{
  "num_attention_heads": 9,
  "head_dim": 64,
  "rope_fraction": 1.0,
  "init": "uniform",
  "lr_head": 0.00672,
  "decay_fraction": 0.747,
  "batch_tokens": 65536,
  "train_tokens": 406300000
}
Each number is 200 + 30 x the weight over its row's rms, rounded and kept within 0 to 999. Layers, rows and columns count from 0. The size before them is the row's rms in percent of the matrix's.

# layer 2 attention output (transposed), 576x576, rms 0.0411, rows 528-550, columns 504-575
088,204,218,188,179,207,217,196,219,161,207,189,213,206,191,191,218,203,203,199,223,243,188,211,273,222,174,183,172,184,174,228,232,227,223,243,166,173,136,219,150,141,227,254,231,194,172,208,222,209,162,223,120,218,200,196,194,188,245,149,188,162,221,156,241,243,203,155,197,190,212,166,164
090,143,195,162,253,175,184,173,234,225,178,145,259,204,167,143,181,249,229,182,237,234,207,228,227,183,207,186,254,234,221,150,136,179,203,151,166,259,249,233,180,217,195,163,191,178,192,190,243,219,215,215,172,245,288,150,202,207,201,203,175,196,215,170,168,193,148,212,192,139,210,192,202
096,231,178,268,212,200,196,239,198,252,166,263,191,182,163,153,207,235,212,231,200,177,198,173,226,187,201,183,185,245,199,184,236,209,184,230,208,143,212,218,173,145,176,171,210,195,183,223,191,177,225,215,246,224,249,222,178,241,202,184,128,241,183,184,225,220,207,181,242,148,156,217,268
097,247,143,142,220,159,253,140,185,184,256,207,199,244,201,157,220,226,206,205,198,235,223,168,238,162,192,176,202,215,224,160,176,245,193,183,210,199,226,182,172,227,202,232,228,203,220,188,183,148,181,184,194,151,192,210,232,197,183,233,178,149,180,161,217,169,252,201,166,231,186,234,167
094,203,236,200,208,225,159,207,231,228,211,182,182,186,184,184,226,132,178,167,169,197,258,232,219,186,195,180,202,164,208,131,173,237,249,170,129,227,194,149,172,195,186,233,179,203,246,253,223,197,157,167,255,210,209,205,173,148,208,126,183,184,229,229,211,231,190,240,189,242,199,239,200
091,191,212,232,216,206,221,164,191,224,221,213,215,217,170,171,233,162,217,188,175,219,209,177,187,180,210,187,193,184,191,217,182,188,219,125,212,225,211,129,221,236,142,216,183,206,156,181,173,169,180,175,231,212,233,173,193,176,183,187,191,200,162,153,184,246,204,193,210,229,230,170,208
098,239,233,235,199,223,209,202,209,219,211,227,214,157,181,223,211,163,148,236,218,194,227,221,189,204,194,223,181,156,194,181,183,219,176,174,186,203,240,182,186,195,195,190,178,209,192,221,232,208,198,244,165,150,180,175,175,205,164,207,203,203,215,210,215,180,187,115,245,185,180,214,185
095,163,208,224,207,238,162,225,193,248,178,173,214,247,194,217,187,169,207,218,188,226,184,174,192,202,175,184,246,261,182,207,218,178,142,180,210,212,187,225,227,192,215,177,209,217,206,241,183,250,164,227,214,199,165,221,160,236,211,276,179,215,217,195,180,171,161,229,211,157,221,167,197
098,254,182,197,219,175,171,189,260,222,186,201,210,201,194,235,178,225,170,241,214,185,221,206,187,250,225,219,173,141,127,197,222,187,164,203,249,208,238,189,182,200,249,205,205,209,135,183,199,240,191,160,194,226,200,231,149,165,187,257,265,199,173,173,192,207,173,187,183,208,185,179,136
093,168,227,215,199,217,183,223,197,219,194,171,204,222,156,140,239,216,209,178,210,199,217,167,228,228,219,216,165,249,223,232,181,217,171,193,208,187,186,204,142,228,250,187,249,238,219,265,219,186,230,265,220,186,150,182,218,236,160,139,214,161,187,185,177,239,206,200,163,206,226,197,233
095,205,245,202,199,180,207,202,194,178,203,198,206,178,141,166,202,204,206,188,167,182,271,146,227,171,242,171,170,199,190,159,204,164,227,213,182,184,245,212,261,182,123,195,202,191,201,161,203,246,184,155,199,206,198,140,205,237,149,209,170,132,191,266,217,239,173,196,278,188,229,193,222
099,210,138,196,217,185,182,177,229,161,164,200,205,207,209,135,222,226,162,195,250,191,210,287,309,208,158,218,188,165,226,156,203,188,151,176,176,244,178,220,165,207,221,201,204,190,211,169,190,171,168,186,209,185,232,222,149,171,169,214,196,196,205,228,196,190,227,239,198,236,180,170,184
094,253,153,197,246,135,227,151,193,158,238,195,173,225,213,164,206,190,216,259,208,232,184,256,208,223,200,188,197,168,169,238,173,215,206,171,227,141,227,209,228,188,264,178,196,201,187,203,213,263,207,169,187,205,232,227,190,190,222,182,245,213,197,165,191,162,197,193,185,173,175,222,173
094,187,215,187,209,166,212,203,236,121,218,203,199,194,132,207,234,230,232,183,213,174,204,195,161,154,217,179,212,240,166,173,195,208,224,228,167,200,219,199,170,151,190,210,213,244,212,213,212,182,194,156,251,183,209,182,223,208,234,185,228,201,218,262,208,174,183,305,165,217,207,230,222
091,184,210,137,196,238,187,177,204,231,135,172,212,219,215,218,231,198,229,195,251,209,220,219,229,200,238,222,171,179,215,156,187,176,200,229,232,208,158,193,173,229,210,182,215,192,234,178,250,183,190,204,187,160,241,232,223,199,214,221,161,206,210,179,213,191,255,202,190,188,215,257,179
095,152,181,213,186,210,195,188,219,143,236,204,205,188,147,242,155,199,146,238,220,151,210,260,199,206,122,258,203,186,162,260,177,201,193,162,215,224,224,200,180,200,181,169,208,171,245,179,207,207,221,245,166,210,152,196,176,201,214,201,182,176,237,187,205,268,162,212,167,162,175,200,199
094,234,167,206,229,149,210,209,174,236,214,190,184,259,262,189,213,249,229,163,249,211,253,181,222,210,221,197,192,202,224,265,193,181,185,208,217,181,205,142,196,171,234,217,208,198,204,205,206,210,163,221,247,177,151,219,176,163,164,217,190,213,202,192,184,192,190,129,232,164,200,197,180
095,184,199,200,231,181,183,185,183,216,257,176,193,228,173,207,216,135,242,222,176,176,154,213,168,225,161,225,204,165,237,191,206,206,173,242,256,236,183,229,208,213,136,237,134,202,238,216,201,209,204,183,181,209,223,270,204,223,208,240,184,199,224,232,156,174,250,229,205,248,185,185,175
091,170,238,209,194,215,161,238,184,124,230,143,228,249,171,184,193,176,150,195,173,200,206,158,193,182,259,223,244,196,145,250,159,261,176,221,223,171,146,228,182,144,158,262,260,224,177,223,202,192,193,185,154,203,198,250,267,218,224,196,185,187,191,242,223,250,190,225,207,189,188,144,178
090,280,190,214,206,171,251,182,195,199,201,219,226,217,262,165,194,199,228,170,190,216,210,213,235,183,267,148,193,225,179,196,226,212,192,201,223,204,192,207,240,265,223,214,188,167,222,143,256,183,228,213,207,283,194,220,206,172,234,170,229,177,206,213,229,220,194,215,228,235,150,211,184
094,208,171,172,161,213,220,221,222,178,170,163,229,210,223,198,194,152,157,222,211,208,217,181,190,216,197,190,227,174,153,205,138,215,196,248,188,200,212,137,184,227,175,177,188,200,165,227,203,175,187,230,198,182,258,178,120,167,229,198,218,191,180,208,248,256,222,141,226,187,209,148,228
093,175,202,139,194,240,212,214,181,179,167,151,200,209,233,231,221,145,188,195,185,197,244,221,164,221,235,207,167,249,241,175,164,228,195,194,192,191,179,170,141,190,146,199,169,179,218,162,174,171,233,105,175,247,227,198,244,208,196,209,161,206,170,204,178,200,200,166,210,212,199,211,120
097,221,232,229,197,175,226,181,204,173,212,172,181,213,215,193,267,173,153,278,186,171,207,205,232,168,164,170,160,204,219,192,187,184,172,178,211,219,200,213,199,235,145,186,177,233,207,293,171,177,216,212,166,219,143,207,180,186,199,203,247,172,189,175,217,180,200,173,221,186,174,217,222
# layer 2 attention value, 576x576, rms 0.04, rows 529-550, columns 504-575
092,236,189,218,155,229,206,171,204,171,234,206,195,211,216,201,219,160,219,243,192,209,216,103,202,193,192,213,155,204,198,221,207,248,199,247,206,139,175,235,233,190,218,186,238,179,192,208,161,172,250,218,184,216,205,249,197,158,136,221,207,206,256,182,200,249,220,237,213,168,165,246,126
098,237,214,133,216,198,185,210,211,210,216,123,195,192,231,184,187,148,207,207,107,213,216,194,159,203,208,209,148,198,176,185,222,161,258,187,216,217,139,152,202,216,238,193,118,212,217,227,236,199,133,216,189,228,215,183,218,194,270,236,234,178,205,190,184,213,244,196,192,222,258,170,146
096,200,211,236,182,190,187,213,234,232,192,206,173,190,272,230,231,179,226,225,166,249,184,186,191,219,174,211,221,219,190,215,170,212,249,193,207,175,211,257,262,209,215,216,213,209,208,246,217,182,201,179,208,252,223,194,179,209,215,170,242,215,154,229,197,221,115,215,221,200,242,191,187
097,185,186,215,190,193,253,255,202,218,239,203,205,232,196,260,189,233,195,167,154,255,157,148,222,176,172,171,197,236,199,184,178,157,195,251,240,210,194,170,220,241,191,173,213,227,197,226,184,216,161,213,194,218,187,208,261,230,175,206,211,191,190,238,186,221,204,162,222,181,215,201,167
096,188,228,158,238,196,177,218,196,204,178,135,223,198,203,185,185,222,228,221,214,211,148,151,238,242,205,215,249,221,199,199,148,185,200,266,200,216,172,194,201,190,245,214,183,211,160,190,146,233,214,218,189,233,217,197,215,263,230,227,215,200,276,210,212,183,219,239,165,191,161,194,189
099,195,189,204,185,158,211,216,194,200,210,161,206,229,206,193,130,220,167,212,227,182,254,234,198,177,138,222,219,198,226,205,223,169,231,210,216,208,202,136,205,217,180,156,272,182,187,200,152,180,218,240,192,231,187,187,168,194,202,178,170,169,290,234,201,208,215,185,181,209,169,197,176
093,243,273,165,237,236,241,189,231,222,238,241,235,197,229,234,222,164,185,166,170,187,219,243,185,208,183,209,204,186,185,196,212,229,211,203,201,263,259,200,186,199,204,211,230,169,184,170,249,178,202,141,156,241,150,248,218,195,200,209,219,226,177,207,179,197,183,208,169,157,208,209,209
099,168,237,157,177,212,182,186,194,134,225,181,215,210,177,174,192,201,186,234,203,171,173,219,223,178,208,161,173,178,199,163,209,198,246,170,101,149,206,214,238,224,179,155,239,201,201,219,201,152,218,245,170,197,254,192,203,228,228,171,175,249,251,193,243,228,225,215,228,197,185,191,225
095,182,230,184,248,220,236,195,229,203,204,246,188,173,187,188,139,213,165,195,239,254,197,190,230,225,230,185,205,189,186,173,120,184,160,183,180,144,238,194,188,248,161,215,173,162,192,146,138,137,222,208,181,197,215,116,166,183,154,221,209,211,237,218,198,209,205,219,191,253,184,154,127
095,205,150,244,233,164,240,207,190,187,195,197,178,191,225,182,164,161,217,213,215,211,147,206,151,213,221,201,171,203,193,147,254,244,187,207,174,212,192,201,191,230,230,148,187,240,254,225,195,209,183,247,231,171,263,225,208,191,210,202,176,181,171,171,235,201,189,188,128,157,208,213,191
099,141,206,173,213,190,173,160,192,158,287,187,190,166,233,236,189,151,211,222,233,225,226,182,201,218,194,193,214,139,187,182,159,242,213,184,195,201,219,219,197,211,219,160,216,191,140,189,213,178,217,172,275,186,210,255,234,207,238,162,219,233,181,150,188,205,194,219,203,159,223,202,198
098,216,202,236,204,236,221,220,220,237,201,252,218,190,227,221,204,179,152,232,174,157,187,164,175,184,196,193,256,204,227,160,213,174,209,214,168,230,203,253,185,214,179,220,220,162,197,178,204,167,188,197,247,198,187,206,198,196,191,248,208,188,160,128,239,242,162,212,203,197,227,242,194
094,193,135,250,243,217,219,216,189,236,206,215,224,250,193,161,160,196,221,209,182,220,209,215,195,225,226,182,147,158,259,200,225,170,194,205,251,190,210,206,193,249,258,171,136,165,147,212,151,191,181,240,204,240,150,166,233,215,192,225,228,215,201,191,203,202,212,148,165,229,229,120,180
100,220,187,223,205,173,229,224,207,177,215,228,261,170,212,164,204,225,221,234,218,199,213,132,208,189,150,196,171,252,180,209,235,217,214,171,170,220,179,199,219,196,207,207,195,237,222,193,220,185,177,180,133,230,170,194,220,207,190,170,198,145,210,238,174,232,184,231,200,240,241,162,181
097,199,247,210,177,222,243,165,223,237,214,149,134,214,170,201,161,227,199,174,174,231,230,212,230,206,176,115,208,182,230,180,154,227,227,240,227,177,201,178,240,207,194,249,189,159,195,143,188,181,225,229,172,210,179,252,234,183,191,253,190,242,196,208,206,196,267,206,165,189,207,239,181
094,180,139,208,147,194,153,216,133,254,185,183,181,216,208,207,181,161,185,240,146,183,162,195,231,202,228,206,209,179,208,190,176,216,190,158,174,236,193,237,209,212,176,200,212,225,220,179,282,219,186,228,168,168,226,178,159,190,213,227,228,213,185,268,231,216,171,286,141,186,224,171,232
096,206,178,197,160,189,216,223,204,169,212,188,181,221,245,171,236,283,158,234,121,177,197,173,232,185,187,179,184,197,222,189,208,191,199,146,206,181,185,233,231,181,210,168,152,155,209,208,201,173,216,178,199,231,189,128,190,243,236,194,194,177,239,186,222,201,202,163,204,146,230,234,223
092,215,220,234,223,130,244,197,220,234,171,201,141,154,196,212,175,237,201,184,232,248,156,194,195,204,238,143,189,172,240,151,228,151,248,191,202,148,144,156,204,244,233,178,163,185,195,207,191,183,209,178,198,201,220,243,174,226,187,226,144,186,181,204,184,230,166,171,219,190,242,211,214
092,189,186,224,231,240,148,219,164,204,195,190,207,245,226,268,226,209,197,186,210,206,163,182,246,222,242,190,220,200,232,227,209,193,193,155,201,263,173,156,247,188,156,224,180,234,220,238,248,164,165,208,182,180,220,205,191,224,181,207,189,250,250,240,210,254,159,174,209,232,221,198,223
097,197,152,216,238,206,232,199,206,186,182,262,225,205,239,169,205,217,209,232,238,161,238,206,187,190,229,197,182,197,201,220,181,184,254,157,175,143,183,198,230,174,218,173,197,187,254,250,211,214,208,184,188,143,175,204,235,179,224,235,209,172,210,213,159,175,195,161,235,169,190,207,203
094,227,196,241,225,187,217,223,203,173,192,247,211,195,172,195,144,206,240,204,183,219,142,205,155,197,190,206,166,160,218,206,212,169,260,271,188,182,282,181,203,247,248,179,203,205,194,237,206,215,234,290,188,214,181,223,172,186,189,232,205,168,223,182,214,224,251,238,156,224,215,150,204
101,124,181,244,172,220,172,242,208,239,247,189,212,160,203,223,211,148,168,202,218,196,156,196,170,185,154,202,223,220,213,255,166,233,173,252,169,195,151,231,265,245,254,213,245,207,255,178,190,218,145,203,184,177,240,236,217,220,205,223,180,178,214,187,208,166,239,198,203,229,208,235,164